config = dict(
    norm='rmsnorm',
    rope_fraction=1.0,
    parallel_block=False,
    init='normal',
    init_std_down=0.0,
    beta2=0.98,
    lr_head=0.00546,
    decay_fraction=0.544,
    batch_tokens=16384,
    dataset='wikipedia_en',
)
Each number is 128 + 24 x the weight over its row's rms, rounded and kept within 0 to 255. Layers, rows and columns count from 0. Numbers have three digits each. The size before them is the row's rms in percent of the matrix's.

# layer 3 MLP down (transposed), 512x224, rms 0.0933, rows 163-183, columns 0-223
100:147142134142125103153089091114158111104168209110120095108123135094201122115157122146121110145076144125098126091115131137147101107112124086119154136118133090131135137106161112118133097140101166133119100102087118118148111122098147115169141075178155129119178154153121122083145131140131147180104130128115140135159144144109106119135158133105134116150117125116135104162132184151133091115107080125125162108157112161181147149147090160102148134122121110124152115183106090131108120117151163126161141124123111123118156112110137109108149097101173109112149141119131082110142126124119137091134156135138115131080152107155107090115133116118156142104122120153161161088109145117135127109135
095:144170126123159155129088104125129141120152092136160106127156135104110131119077177167176163108153160123151118139119119161154123143161164144153123112103137170125175096147122108123126163101168132109147123179156083121139130123080127119080112094158153127121116112161111134144122130120155163130153103107113095119127137142119133149098113108146143133158110107100117112148121107149103133078153103133107145134118130116142119158158084104093121142164118131123157161080108131128130123109142135134094129123108089121147106165103133127164139122155145154117180110107085101110168135140118145141094154097151114112127100107111048152145091075107148156150119124102110136120121151100125167127162
094:122104082145123150160106135107118137098107122192104105146115129159119150119163118118123126085137099114162131164101112122120122159119151164107101117143135096111110138151150093135115135126168107133146123205133175161131127084153105155147114138103117130133158141149107138096173123124120148118100157126150169149088121152142105125092119114114122111172105139136161140133125171151132131122121128134186113044070124158121093100123118147129153139104124122157152113092141123168102108157172135158118151148123115120103152123119146116144117141140100138166146115139095111157104118120093099125141134117115151090146149110061100136132137077132114110147127117092139173120093148135166117139130
100:150146130118093144186161097132113132114096064134151125135063163138099128169156130135123128145102125108116111109098165100130124106155146116136146166120119099091159143105141119133128084139114109174145120095135105140135135126092127129117135059088110123107176157108155137101144131120116139115136125128148144086126157125167153135138131135124131072167131163099112106153123124110115148106167096112111110104147133145148172087140111117126168092149147177129146113174104145102116137111139131160119101132172108117121148118081127148114094150099145145115139142140128120070157135092142111119120135116151128183108130143146136151154090131162138117128123133122098072092110096129171138127105
101:163092121106095146117117170100144151102121080100100149157122172119146155117099143135151141136152173137146126172101150161177124127136104111136127117122124149139135145122110127094150167153153111096121182104131146121107120118125087125143120185107093112155126148121129131109135134134155121123103109120124172128126112183126132132078108121087150144136119065110189124097115123120165113128144132131108139141139104130133139132165167115115142130153099128121148161098098140177146148131143148160136112081133124138077140178133099112092102128143160096112166163184106168138134155118118130130143097148157111107168179115142142142115151141144127149146169134096136159138126144166141156164141
102:119109159086116079143111106146095107145117149116156137099125114115116137080136121085160110099158115116130145155141153137133127106143105133153075124094136133157143129121140116151079131121117140126158094144149156123115092128121125066103132127176119136117178118098162162160106113140083134118120161131110117132172144114092168118089138174127111120147135152139090117138097153137140094154118106132105149134112134079180146115083091118091126161117102140132096127078114148134116114106126100186127117109102132144188126135087132102174108143146196138136137157149163136134132131149134123143121125123123122111102129123107103094164105134157095134180079139149129129122153103152124135098127
096:127131170163118149133082123116121118133163147140096112128094145121101118111143135165121092147125128115163140156115122162088106125133131104116121171137135136116132129118157105132117134109108164116144104103133142144127120096135100117122105154145154118175142126158109141141119107145138110107142109155089112117098129120132095125131126107205083134158102111142127125155131085114145163113132157074112123141139122172137132135116125127093095145142138132141136133103116093130134124120132116192150148089159157162115149104106116159103129131118125124121186067117142133136099126150158144115100104124133152102127074255136112131110125118137109116189161142099115101094134155160120134098136
104:124143098145091134136124128128098145115095120168075091140169104136125135124099149156135173134135132132118173103133129125133146133140100166133130088136114143125154117153061174154105088136140100140143108134138106132096184134137140114134157126143125127124135112132112135136141108109137149124127163144146112088152175127121161141145094129098128120146114121115128151099092152097127154117148163124097145123135162103096122065121144133066146137156144105110131148116139092112132137125151117096176096124130105119114130074069185171129144119173122164128115151162117148143133110142151126161146113123156142075117122131143181089161112137153111148104133083154127094183104133122150099112149
100:123110167162136141134071156111139182172166114135107119125121109096098120135142157094141132118132131163155101092113066102158100119113159145128108113105122134081105119105115160109135169113166132161111123090130119097167132114092147123146163142129158144136105121156153089131114140117140120121138100141146153132089083132105137101127127115083109144142110135117118154103126066118122095114105105117125140166153134113118145157128114123102114138116143100107132140053107109091124114127137092120146078157117061110091167109121164142150148117133115136149144145145159100144119131178096102147084154104142077101132108120123092113138119119106134125129132159133144113172161117090133149116121
104:156120114151119128155146126131140141137100063099109153164183125122120126162071110112119139109137154135162115160144132135159143132185126151091103188150195150142149126102150117123150093081082127124142114130139133137100149108104132116188149106130119072095132125092117146103139142144122149105142133145136115141122164165152124157138141135126131114151163196173112142112143134102157143110129141147149148145137153121119145035141151167112135163169135165131145127152097158140145131132133129138101140134182111158134149140160145102092124116136082103142120102092122124140099122117154153157095141117138140122124135169130090114132137128134112133114094132140112153148130132140156125130107
106:124160195074168116109127091142131140107155146119105131141118143154112127118124115088143116125178133107130107106129122161140116119152138167119125150082166092122112133128107144109073163156140118148145127124143105123122132105127091153102112193149141138127172128149147113075127130131108094132163146110166121127166150146109138132097097159131103143149144134113134160129131119151080141123129104129156161140167126155119177155091143128135154071133143130145138131156107134177146151149160154132085135150145126127109138140098110134155113136133085113178125164169134135106131103108151088108140102096148195128154121168119112109125144117107111064159124171119157108136105131111101132131117
100:179146127108133152127170138149134106121148193122112100144132102093122144110130137113118152132137112125133125057091085125133142133124096162109155108147095135119115131080116137155141118109152099123129146144129152133119136168108147141100164147140167180118123087119145094104105140159146159145124124157127135147176140132110125105082125135150124155130129102150107106146121165134129117149133136141117168168134121134140094202177173125094137139135141128103136113102102109128057168112099117132130154128139145126144110112092143162093119099188132083115133136126137131151102121089143124102080139118138106112121122103116091089135149117075096130110137121139144154099104097080137161139109
095:098145127100129116109157157097122118131133087138116165108123155128139145116134135136130124077155159104163104089093144117140085154165109137113139135133149120114142154114154125101140080123102152120106149099099147105109165095133109098152115112136129127133145134144085109135098161125124113173154111143136108145119187118106137133117128126099110127129165112103152122096142121137113095130163172151125098134116111104124166031109163152116146093104170118137163103160136139119150134071147140183127137101126151139133134134098136138144113119119106121157143121086119144137131128152133122126204111137125172096124130116116136122146146126164128138113127166183149177124136138163174185109106
099:148124170103150138102100129110128144144128188108144148114146157125113143150091163133120142093113122120154176133122116111150158148114128143122135131116133113126131139153111116150136125136132105139127157138136161127115131137155160098134137091160113147134093162119118139168156127100134110139103117105129132102092168126071113105172114162108074116130101073134106140163132142146160156119129128107111168130093140167122140190084164082067123119123166125101118100109131148121129157119127156112162147167146117124135113126140161156157153124091115101162159148139110144088116148116093116183074116092125122123150136198177187102092141124113114120109127106158136133126144132132101133123119
101:093132183114154084117156132146130106164098043121137104129137102167159116118085115138129103099129135155134130148135147123111114129151123139136113134165105153139101095144133106120128105128120108141140129115129102145166131147166100124130125113111102110144138113098127167114138126123141135070119097126092122083152179171124142097113130133110156134101101130150128114097190103093077149159152134116130107152156149171150136118115112165113127171164148203136121145180145098110112111114120095129122123119130155116126131137105144135100122141169131143125150102111143134143111089131113110109117150132145151155153129027118163121162147149104103123100119108119138102113103128123104149137138
105:116125153149095145117126141093082141154093133094139101133106133155117150104105125120136097113114094100134147116113117119128130152108177174126115159161142148145117152080097153127123115119123122089103137156146132122192133150106126110131101123127122134108154110128146159093120116164146143139072141109139108131139154102123140108153152138089093096140098125117114131140149140136088153134113146135143154104089158193176155166138094135104114143141133156111122107087139084109131136161126129127142081104090104141103092116192117138151117149154141126102163155109152144114076118133145120137141099165123114168121121221134093089130149179121113149136100139115132135133103125107099141137114
093:157119121090167140125103120137122127145097154132126115129126134154153139128091106121145178115097121139174168114107101117141145115130105159123146164150100092136147114139131123096160140150119097083102153131113099144136103107128108124167099132120129166151112076138097124089162150163101156111065152158095140135117132113133146153098123136126149153129072167142128121168141112076126043157110161150082104133163121095099105146122169148107122179137104127138143100060126139099126117165102093162106134115097143138148144114158131105162126105143139114128100141136120138167146111101136117130138146104137112122132116183108122122156144150127108131153104151102109103131092131145133122133092
095:133133144108103138102172146178097116101134157133152101107130129151112140140118141134117145111137113108136174156128134136122187150133162119128108157131141107148183118131119116161126108115111159125111113116214138104152133134105111115107134111139160101127134128109161142124146134161142114115122112100142132121148127111102135118139111111152104159143104125117134116121145064115139116121128108094117148149116137112118158126113138074095163135156121143133166128084153119120137140117138150140125085161109122131147139129114169145151070095127156128098101142140171137130151138139155114146140153131149107131137095255132143119094134139143130143126126098091127186148159117108155138133120
101:181131141130109132139122148165088086160143086129137129124119147079078150129131139150137130142088147094112129108129105127159144123126130068138128108169054116112102102103123154099171158114148115081103157164102181103150107142111133114131120092073087143142153192109116136123094126127125113148142125140110132107112129143130153085132091105119131146132152115146127132130143118109155076104160113157149123146132113126129157163116173168137137174167094148128086144117100111098200170119088150139160137139105155165154129145123107102126127140127162167108129116087102133117102124145142135155144126121129154143136139122114126129099146118120141118094140090127120150162138130134117112134144
100:159160105107117179083146100138136105108151081130141109067143110103131114147124142094142140089128101173130143144108157138131170134154118120119121157145143178156109129127094151133109140132149151120135136106094105128136116163143118142126120111121098115119146158173174147161056103163135148120144134092085147154148157181118150076134154117116113127118158119143143104137141137167114118121167084149133134077137085127136155109194127122141126118174132161153137161098127148148131134159131113139163119127119146151123109124103114115138115144129127118130121097091166110119175102109117104130133126127084115162128129102092124121117123137177096130162150125113172071095099127108156129140126
098:161138105116123103117122118123111163148135163127135085155130095148157132094180133125135095137106132142074142152118153134123138131108156158130090134097135133122104131111123106119124133179149105144097111121107113104129130150142089103092164101128096179126103151128102134131131156164090121167126139156096116104121158131124114117104134151074143116117123138130081097078138117114119129092142097142152176131119117103146127155145112170114110150134120185118111140124094167152118132143116172086121148129123115145147099152165125114143168101147118118135081169138117098134113095123084154143152143137128125125167132043145106099166100150149143118112093182110170134114125076111134135145134
# layer 3 MLP gate, 512x224, rms 0.103, rows 164-184, columns 0-223
095:172150120141119097064110124143141101105101139131103140155119167104091124131082115149144143178152153115155098111118107130148109142134136118121164137080124143131115128095126133100163135143133111119136121142111158105157152119138135122147105137127113110137115119099101117172146156117082141127157109110116105106094110091132150155089143154126084112123134112128135120135123124111152121175114115076076164131113119140162119116143207119142145113155117163120175151152069138088120126142121127164111129106158084150111079143154114149082148135150102126119129106144105153093138135145136104114128124158187118070133155155165086104113118155091117129122113148119120093138180129119146161149128
095:147127120082111125120146154148120168131167134134138142112151157134133128130125122144164115155136155131129160122132121146168151148114153102096123159096102122121145133139182174139166119086131201120135121142134085119103124101158088166157097159135142145120125147129142119144150173118079100108111101131146125101149133138171143125135180126114091108106057140143148067129095132093100150116167144111146161167114127107177094089144155102133153103135139169147139074106153142109123121125160116138166111105151097122100116117098120127131167107130154104137117099151152123089138168136141116160129132106120114141131139136121136103162135121169118138145120138076150082133136175121129124113129
103:171144122140152162042146121119117124140147123091124119120123095103127128157099122137097133156134112159133096128133140095137136109141142105097167118161150118135112128123121133118139123160146157133110125091165143133106114129105130091112102086128112176162136135144120102099145155112098129119167136100078098095139113117131180137161111118135146114113139141084153137132063138098133133117088109168130113111122152133102083116151169129110100087133182134184149110139155145138135104088126146159126093101129099139114126134097136147121113104117119133072133134163145113148138148121094143101146110139083145152129136110135132148120094094144147203120116182150119100083156126133155097145142
098:096135084123134167131151094118099141148126104095136138131083141137138155138109164101125112136103094122156135133112125096115100135130131104157092139133147088146164154137133144151116144155076139067133101106128116176123120143116147136146157146113149116134150112134116160072164143166098174154143103112106164085105122148112109189094129138115108143098123098079082107175111166124121134094158138127139146139128139122124122107134151165129126129106166123129125131113121174135148159102082162136076125157110147096156131117114069151109113140157141134135120098093130153159146145123161170158122119150136131100131101150134090168135093085150127138142165133099138156113140148106160124114108
107:134167142178144102107133108152124134156118118122139108133140154117164120132164160140128112113140162153084103105094138091156095141111151156151096106154092110116154146166093122128122122086144080154122093133164138113144121149133124059122108128185081159168135126081112141114103111113136179103122081142117142147133168141119105110098103106121076122112143137109136112105087142098131094148143119125142106132147094145155100141139147088156120131168101143155143172106159082145130108127120110110112107146081114140124161134143115105097112143144125112123160147110112185095144139128136114146118135170103149116133179153105136128147115089078115126138129136137124153109126169132152153162122
091:100134140107166131143173091124129095104169101092155170106141169147120157140118117095175136139139092147130104097150169099141139120148118132160183122141092104148119134172141099127174134126171109139096154079115104143153130126128133164089147172130162128123111143064164138145143173144132156138109142128147114097111137132119109110097109119147140137143148168135123169172098129124134156166143124140114177126113107152123102119114103145147106091125141115150087141131163101114176096112159100113104148157119106150150111120136096133113131112127122093114131080084148161144126155155111100134129151122158080115134165144080136122081105138130133132148119130144108108146123120144146174113115
100:137177143121121135078134130142155157163123143099110137134147153087161112117076144165150173125148136192143101122114136158105129066132130109151106106119123072137147113133123133111122112133138091113166083151155158149123127070104129139132159113105113113128144073106111125104140086149165140092137156127136121113143137085122157117129114099145132155143099101140134147135103141151130183145083197090070145161116147130148119119140132117119113104134150115138132154143155131150141105148135150103145103119171153123124145129134127167141136105138124174144123130102143130091172115097123152128094121099145126136111135129095125133136101143148156083086156149147137120078124142162152135109090
101:151097100157122114151116142114157124127132115152101117148120126114126162160110148105125154136137133156129136121123112074155103139133131174150156105111136119113126185123151121124121139129203160081114111080135110128190118113126156133071086111153100145137113142145162075112117162117178087140138090147165122149128119158124108128172127100116127133119094157133123132123122082112088098156092116109122126121117121138118113117134103147129112159109177123120121143109162107111187125091116139140184115168121093081109143129129151178173140148146153129163133161116113118140135104170092094135088149136148128104098114149124093132165097103109109102139132133122121116122144119101113142158152
103:117113126149147128133139117166099097131084115149146100119129136135114197143114098131135130120102111118129100120115114122104084105138106105151059130089129072109106127119099133138135136124132151154124144130126120155101120126139120146098157144164097127143138134079117130114128133111135148131137178137126125092115123146107167132166088074146164164148170069113133118166124109116105148142109184117123121133108139165147128121119137107108152121087119083171105154103114161143095154133136146121123160107105137100148133138127084191137095146134147119136099140128126138115106149082139142100101117143151076126132075154116085117151130111113120060111130144113121144149102079079151144148123
100:089127125105165158150115127158103128139139133138104150132115154092077156124153158134119137166176135136163138153138110046159153125178159115142139150125139124155096131175136125110088152150131157155136178147110119111118119098119081162087138135132109115144159118141139145156133170111108131093157147139117124132134127120123134112141112160131106156112141164183124120086140106185137125141136134140145163160120100143109135126107167136157149114102168108114131136087096122169086084132144121138102132111117144130159152132147131100079141103113139112133123106135122121118110144145147122129096094087110150085134145167133072145134136114104139106111138114151178132159126196153103141106147
100:125072143120174115165127108119142128129112158147136120129096125107089144146140123176141136138109158177161145155114120157123135156123163135155102116174114133087111134125140152135166120147143132101164137100183104109148104099119100102150142174156131104130086150157083086144149144115148073169141117105170148179109131088113131141117117124132114118153103169122153151168138115141117171109124145131124096135121153145146160109148136114109100094138137091178146119118088119139114138130125129134130121182159164171102133154130084172140113140110143132123135146121120135072123141132136119130112096153110121137108104149146125132096118118165099099140045130107123149134124152119126116112175
097:073109157164158122133081117117141107106127101153063143072131092125155108099162159111098120127122096128178108107132149113114101136156117113136138156116113135107123175097121146132096120111127104088190143088146086129099085132110162118102156105164109136120130146128100123121128112140131115166141126151103091106112163142087121122093089121123105124121095093131115107157127118118097107111172161139119131114100111122124104104099124131088108150117155168137111159170100110139124162122118134100154167141133126142147111126145114141148118154104118132113099150129126113117122121100157175135107150161119177155120130131139105174123137137135093161157174150186139148101112127082100121104108
098:169119130122154134126137112098148133168142129189136096102082137113121159127122101137140129104134093088168136106083110140101107102137099097138127138163133145134114129169107079133136111133154144153160138071164137099161171161117117100154162136198138122175105110142091131143111093116161128101134141126138161116124119111110119119111131133153094165140079118110093140139143152115095120119100085134148101121112159091130124130146150084134131129135141135085098113128149161172104159138151102136087103158079147156125123154097094147147131133131128115157142149127114155121160114070101135141140181151111121151125148131152124156144148180125124131133090130124084121120126146111123149159152
105:106110130134147141090128115107130129145103123149156121129140095140099108096098145134143102150110103123146122153094155128161155084146143109151111128164143123090060111150142135136112103116122142152133083124127080150124157085092144131112123113143159126161108143113109113086142139090098109168155147065156138146106119165115122109129128136145143105146110148137109129145144112105092128091135104131114133109117122122141197137145187127121166117139129161143113137115156147158133116059143149090115090132084114148085114122117145130146073158141099159146090097148091165111107121161128134149104117098151146119128075159129146186111132125104157159123133140132143153125172113100110158137149
099:104156103126119137148132107111129094137128108172140087074163117123108104086105128165143133132124163095151151146105108094117139154132165149093138111126093121143134189134137129152122126111175115097139131089132127118167091094108131117137115081114120130130093163141135145145148127156166112114126126131100062131099113154110108136108104118129127104132140175156108108089094122124130138106133169177163156132092160161113109109133125140100163151117169140146155127069113143099122138166087103097131140118126161132112155155130090138131138136140112097132133111106160090060085106136093133131089100094127100112150116171122107096142154136091131131136154148134138153113157149155133150135148
094:144120133175120136115137161129142111137148124083114143101112111105135118106174129131109150104115163152121156141109106176134108147101154109127128140133072139091123124160149134162119131165152162145169114133117108108133162104125143140128143156170132096104150178133145103092105118126098143149148084102129117145137175099144138146138177148137127111117095125100141172143072131145063154072124142091107133110110155122159118109138148130139153076154169138132137123151099151145098138121156119110134108150158089165115117135113125121164092116169093123149141124144156148117148088152151184119116087134109128096144115131140147138080149172134151114138132113160103108171107159118111132146164
098:110123109102113141112148140080120105102109110113116146173109142156108080079093165147142132157124134143126170106121141098111110153125143155150133090106111088137114157142158168161145134141103093181095121117153137138131126117122119081082133105127125109137082166102118117140166143147106133126117132141153106125141152108145134135104125134131175091121110133148121147148179137138102101156144141104131098145090149128096137099134146149111136135082139108131154131100154136156151200169146139147100153110073154109186133142122102161138134134159149155123108126111089121141110131155120093103126132131117129149158091158151113140119114172095121122141116098086175099133103106153149168147173
100:186093142122150120106152119136156139156108098143126141139109129125107139122095076147125118133120102155111112150072139164142099105174114109121143114148132138155141130141140152183154133127143115115082085139179098108130127152130123160116149126095153115087133140108152115179140147143152101121111117082126120138115172096129177079109158162138116107139130123154124136075152136085101114138170113141137123157096130147099174126125124137106177145123170100092126119136137137111133174084120084134183130074078150124131161175117120132120134113140138106134126143159132124129103132128124093141109137080149128119147111131138133131143133098112129129074152154131149137140133130157127193137152
096:144091148116185128148131121116117093124113117120163133146106119136121156153124096130125163158134143079158175133130145119171154106095155135120107098135150135119144136154123144134119118097118125091142122149153108172165124137170134099126146126155133123103107159119095090095125126105112126081149113133150116120154118129137090152121088122125113120085128126121108144134153172133113133125103149123089072084111165125170075093094111078099156126141134136088148143142146128134117123118113152124091134174166112124140099119119077170152147137170082116165070130155069155120094122090114133140135137157101104155070160132113100144143091130108111124131109105136114152108126127126119158154136
101:117179145152148095079173105138148179155122097121141116135139100121104110124151158159161140124118132114160100150157174138139120146116109127088084175097073123119171139119175125130103122150130138127157132085143092137107131167136132141142097149106105111107115132127086152097166122120075123114064179080108111151103136128151177103125141114116092144114130146109113128125186110070116124145096137109087145126104153151141136129098109109102121105158117138136108137119164160149124130119149150157134156087112094156164129117135135145146125161134161120100113138109099125136119125139125127120163103101110166116118092150134116144130102105159123123158105154119113146159123146099112171154128
100:124139125112138133138124149090141147193071088127123103128179146127127129104146137134117143129133105139189149130124137173107153108126140127122141118148117102129147140177145147186146112139126166112155087114125105121152093081099153127114152127123141132136109127183127135147136139123125174141114116098178126169109106128122126165131120101132077112138133128130121136169135157122095110104115176118137132117077114147145164125118149122114145140145106127144147167105150132145112121093125117115114129126115134077168182159096090104182119137164141115118118130070114111104113108134156113167172084117125119155113145143126105154149089102145138093102100120115113111113177129162083119130081
# layer 3 MLP up, 512x224, rms 0.0988, rows 164-184, columns 0-223
093:132152101149128140133139109173090106110109128157138134121175115097176128153125145095102111109154154166097128110102114184158097162154120125132141092140142126128092116116146142166134096158140209121158104129149080125153134108143171120122152099105125091093096093108152119169143140147147109123119211091142118162121108122086132147125126142129151115132113101085164130151137160124140144101112155113110135104134147138125159125116099112120103119086107125094110127113144159107149122101110135132161153205148115090111116114147134147144104135135134116097130147126120132138125180101172096177128137133123103133133144126111157129148107162175139132142134148133123154123110117145141111073130
090:163106133154124105103105141095073116129123119103113139118153142162119132128107116146170152086131167134154154113111089120152106133139139070079094106089125114125113160122112124131145103150120084127085130106128152117127168131137121124104130130127168139112112166154123088114097088160103077145137119162117161137134099094134114109080135094114119113132143114100123135138159122100158155114139116108178137071154099150111119159110099108108110074140159127106113156102117124188119136071119138115157135132117141162126142103142111105152139151122119147091072176138152131134128136109153168139149100150135117102137116129166125093138168110117136168124109161146125094126158102100158158101131
098:158117090147126122079130138145132158145150120149105140145127139123138111112116167146134148174122158193116119122114118142091129144136142121140119133113158176182085081122089108164133136080143139123122167131114088092109192132139126149145153163123147112120141134139139120128142103178132188144126121160106127122101108119114140090148122128113148119112129147146139127139137133139127129138095110128097140163127099094093111153121184136123183162140174126175126101149105115166135103142166129134153138089108116178092122106169113073169119095139149100134087087143107109129102144124127130115135134127089113170140121115136137093158114116119109094188124095140095116109135131116109134146127
102:088097140137161145151105114132110129129170110154139094144090124159107116103152158110089158134125134103151144098160129115110127133099096135157123107122082111165101140102134135131111157112099123104134089144167093147148097118188162131147099108146131157084110121152159167154139136092112136132131128165163103134107145098140084170119106076134140127143129106131124066157111119100141138124095154118128121136147181131140128161151058118148105154126136119119139156155157103100139102124149126129157155109087112132136104113161144119131143141140105129150109110105125118142108106115160165136136122143157080125101120102148117181163102146138144143172092137142168131098185124098124106095110
105:135113166146164131159124163083136098129135121167130160137132099078134151113106108169104116106109222128151107127124147142132093116138122131144124177132104102115152098130132129143154133175137117126125121112104144150141122139178146101138069151190097149148133069144111173107101114119106107153151128138134153135139090130142133102148098154120121125160151122100134163125156115122126117160120133115143114127175121125126119149150138169153111118142112152098094122114130143143131119135133152136082170169120129139128128109173133069133162122101090140076137151113093152155070121124178089133134131163081170139137110151117127161116129113113111107121129120141120148163139151100131123147129
093:140137153122133146124133115171151140143090141167112111126095133085126119155133106146161098122146144155125135120104113076076113142153108155130090122123114084136149132098137142093142150128116165107133090146173150083126136114131120110112111131149123125141143103148119133128169074164139119114155141145068129151139097139111159135170096122169135135135142154145126084147134099136124102117132153137119157143126111141149142114069125126151140167086140167116109081126115101150118107139120102142089131124218106123104148180132133142152180151138086094131186129153116144139140124105134155116139147101179147126110104108160102126136113102120105096096146107142128153131114113161096090137150
103:096145120137121129129094143127166115154092124131137115122149108141099167115116158170131180127130118103164125077096122139108136124150117159139104144126143111091143135167080118146089137156127118124107111132129188136115128130120168129197135089154099091131103151131113172090113111106160115142123120169111108124126139139161118145117089142120121123135131095103099121126119152105103122104117114105170093128121113117151088153127098121090146151103135108091159124084160111126109159113153145107142172155099127094134134141098123112165157154149141164107071120162076141121109093115143085132143174152141157139103144128166143125108135117094100151105141176159158151149110102112125102112160
100:137172159136131120092163140130090135098133122151135125175137164146135132154119136102120126117115151097143135149126135187153185213137070146141116101116135092123124130169062168095141119130148136131165125136144145166153152167159159126099153153135093119115136119079116166141157129107120124154128156153093157096122135135150103129118137093135155135083131140106100133167137124111134157119124110107146103124157146175136160140099126115137108092170160161137123127146156107111130131098116129117110159114132152128133124139120098153099135138139149156108105099126098184088149150131150149134143132128117158195134098140113134097128137139107112171143114135084126083103101148115118142143125
106:154141117143131057129123098120156148145125139105127145100086123160157121157076143146117144101116126166120117131102083114116119104121146107104140120169134141146117091097123098125154110137121138115145100084169135103138175117134152097140155178129116108124130099121122119060143142150114133119123125122163114182152141119116128166157171173144158163148112144141112133063149166138138181119128116133125108168137152097130185123138119158118113130128111126120141127135089127121134125107118151206134135147142103161055127103145121139138128087152126149145117103124148103146109123104169131134150179146110118111073144122146130115113145137163138134127101152121110170112093113137137105117106
105:138157156105074119139151107083086112106112125116119119126125145125143133113110123124138109104105160177092117169121174133158093122125096109131181152116102115136104142110146159114083136121112140119124104117125147163120118126123098127141120136075124127128105135097124144139151110116171150151118122157090126102125108090150109155110112119103093118115089130105150163151128093104113154105162150148137125115170122120132127112122077122149125102155158144095206121115085111088060107118111081136137160134138125141100155140165138124100111117170101115139117123158170155168133160115132102098117143127102113100105082120150095137107155116102089147144127106118098142167106132118179091125131
101:148153138118104130102120154165118171152148142080122126111107159141109158148117143163100156124131137164102153158110091121137162139100141156133161116125139102203094105116122114126108099117132147115186124142096122124171142156110137108116149143155114127147138066082100158117134158083124154117126095135126119156168173125141127128167148135097126119123102109148140157085139120125125122137110096120125126116109112102142114146084182118114120080167139134155112113118109176110164130119155120128184122134095115138133175086148069165110134121123126112132136153140134146173138142149109110144111128147122115151111147111121087151098100134128147156123155109160177121090129097169113160151134
095:096095129106135130094157127114113112149158160095176122146090128110126147106093086064114123143112117111135153156178118164121169119102117123139119089133123144087128139118132147098127143102100128162108150140107139129095078127135102065150150097162107161135107118128092136136140142102108157144119139124127130136171107154069087114157153116173107133142139103169144103115125143158167089135119121145140142121136174143115181132126113105143135156152165129156130086103114105100121145136152121195134160112134118133144118136148105138159118167128118108118104114170139121131114169074145178111105096090132111148116093108100103116145126131117103111096103143135123131109154082125149137125104
099:126187126132118150132139106097104110117143138100161148092150122120124111147118176133152132128121147132154163172091085139157088176180159121110143114136178096135144130093091122130111135145129109120117118142126122135123156167116153115111130064092114091101149165140131127095107124075135140099093137175076167146144127134141122107161162090067090165146151103133139101133091174133099097096113139137128136155116081167141130109086106128133124088148159133122146106125137127103136160144148096118150141142112100156153139146157139088107146138148119110130144156109110091108134147089103092138133120130108107118131119137106143144140119086118127175113146140119117125146156116162090108139117
100:141125135136107162146152199137146098171118157116140152150089111087131146131128145124129141155118140127115132119113160155142150108143124170150154109114138129114115096136068142098101158135132155112097123144107131099106166125134108125136154114151113106112107081099146141140110104106168134164119132168114124167150155129126110101138070143146077160106078141088125120104134102135108135133118101113106160161131085107133127137104077075129124180187142148151135115119108154129102134067102166111136125093082116076112124105132081126152107165125118138122113126160116167155125142093119122164103103143156134131130119137100113128121136102153126135144113133140125150124117136068118161121090
107:168152162172123077127133127132088082135142109132123145117114168116122120159177142085082138110144124094113132135148106132122148114109133107143121135106147136144094114161115098159129092129107119165131126121100154115134133138122116114156142116145087125128122126154149156098121147096161099141145163148100159147160117093165095089144129151110123149148183137142149082103153143151143139103126120146139121143138108133116096099136151128085099145096130144163079184145121125148086157177102124117131169136130122149175140118114110082146137119131137133105111123110129119151165132154094111118173148153133136176103133120071164133157114155175143155158109161122111130066128076131106140118126
094:113169136138129151138102105150127122144099161122070144105135156168098109149122158090107143145157146137122106163146153124132132172104109127106126154126116124145125109094093139129124169099078082099119136120100148144126136151117103091138113124155124121132097094098111137129144139097153148151140127147126126107157129144156158113103159133100127143123111133132123072114136146087155113163134146120104126117053137113149110146126146128107108172174131149144130126110147153122121145151096130182145111092116128110096147076144143151101134091173168100073144145114129123121119145130124100111139148110144114135160135121135113130134177139142137150163154148150082145037101079146114150148166
098:116110141166135099152090126174129136099159121129166134102102143135112133169185102097091133118143090119115134157123133169086206094118133111118111138116131178140126089106133140128116123071133170108151082116116092157089124059153152131111134131155133149089121118144174152164136152156159119172135165122101142125109156118083148104125104144158124127164137157159151096146109146155153150142161141168136127118130164101117144136099089153121140169138130124158113139154125113128104117127117087108170118120164097156128110133116140098155132129143141127128139126121142135124158089131105152156096125118170112129108166114084135093149127098129110152110136144145140162096134147112141137125120
100:097129128130123143117171127172109108107120118110106157120124086106093140129095112129101105106123131097122120137173158180133135083153122113109118118140143083121122134080124132117095128143145095126179118119148104124117111151116173180096151076117106140113140127113144129125124151164124126142132111171096145097131122157121130110128127135142096120121142127151146181150111071106124108109129158127104134060119150102145156106108119116157145124168119117179138119151136124127169185118173173173158101126130137113101109137155093139124121071132094151119113108164129123129115092165115188107105081122144176137147118123141123161147133136149148148098138113179083133143136116107114121113137
099:141144150103164122132122116153071185112076126151122163184146164134112127102120115111125098103079126151144112115158083116100116077136157118112107202133096123161150153127152086118151141118135148143124121144122140144112173130124082133147077149136128109122148130097141155131132110125157081136167144111169137137133131133164124150096141126134088116144147112144136105115148139166117101158131121080128133112164139128198119134112106100157118106149111116132138132131121121092101131099150124108082109113119137141105123109144110121088129120132132120182108076092097135165108128127137169107165145149150118114150151155193118132154118140091101129126132118139159135113108144132080112106125
099:129142128190108144128108162141150140140151138139089194138138154136089118127163127150110137178144127125116143130129137097156145148136153148151126141094121134108148116154123099147115105124077130134124161084135102130133179094090077124131117162117145109131156090084120099118098164113099111116133138102172091144151143119165072120119138133109079126154154137153111173111138128112105118158115106133107126128164119088126111136101087095115157102118108107146150176139184117141134120110102121118100165163143097148129144112086135120147165096063098163118161128115119142138144129142118135128094157153141112148102139103134134129124096143155103129152133115190123126139098124159134151168124
102:184095131161109122096155124157111172142130124139155093172161116103097120151147142132149090099134108147138130116156149123118083119148107140118113129099086101098126159129143154115133153099104142132110103140141104127121138124097146110151112149093155162096121126107117157151130120128178092128108113113137094076131173131122107164120117146107135130147159093193107128121088100164117147111090136112125149151106143190135122096070114155173147122137148131093146127128153115093173163162151127182112124134142136132135128108134132097079123121104088124131130101137095114124158145122129156145162165121175110104133097119150145151124159142132114082167129128139097112113128087166126115157110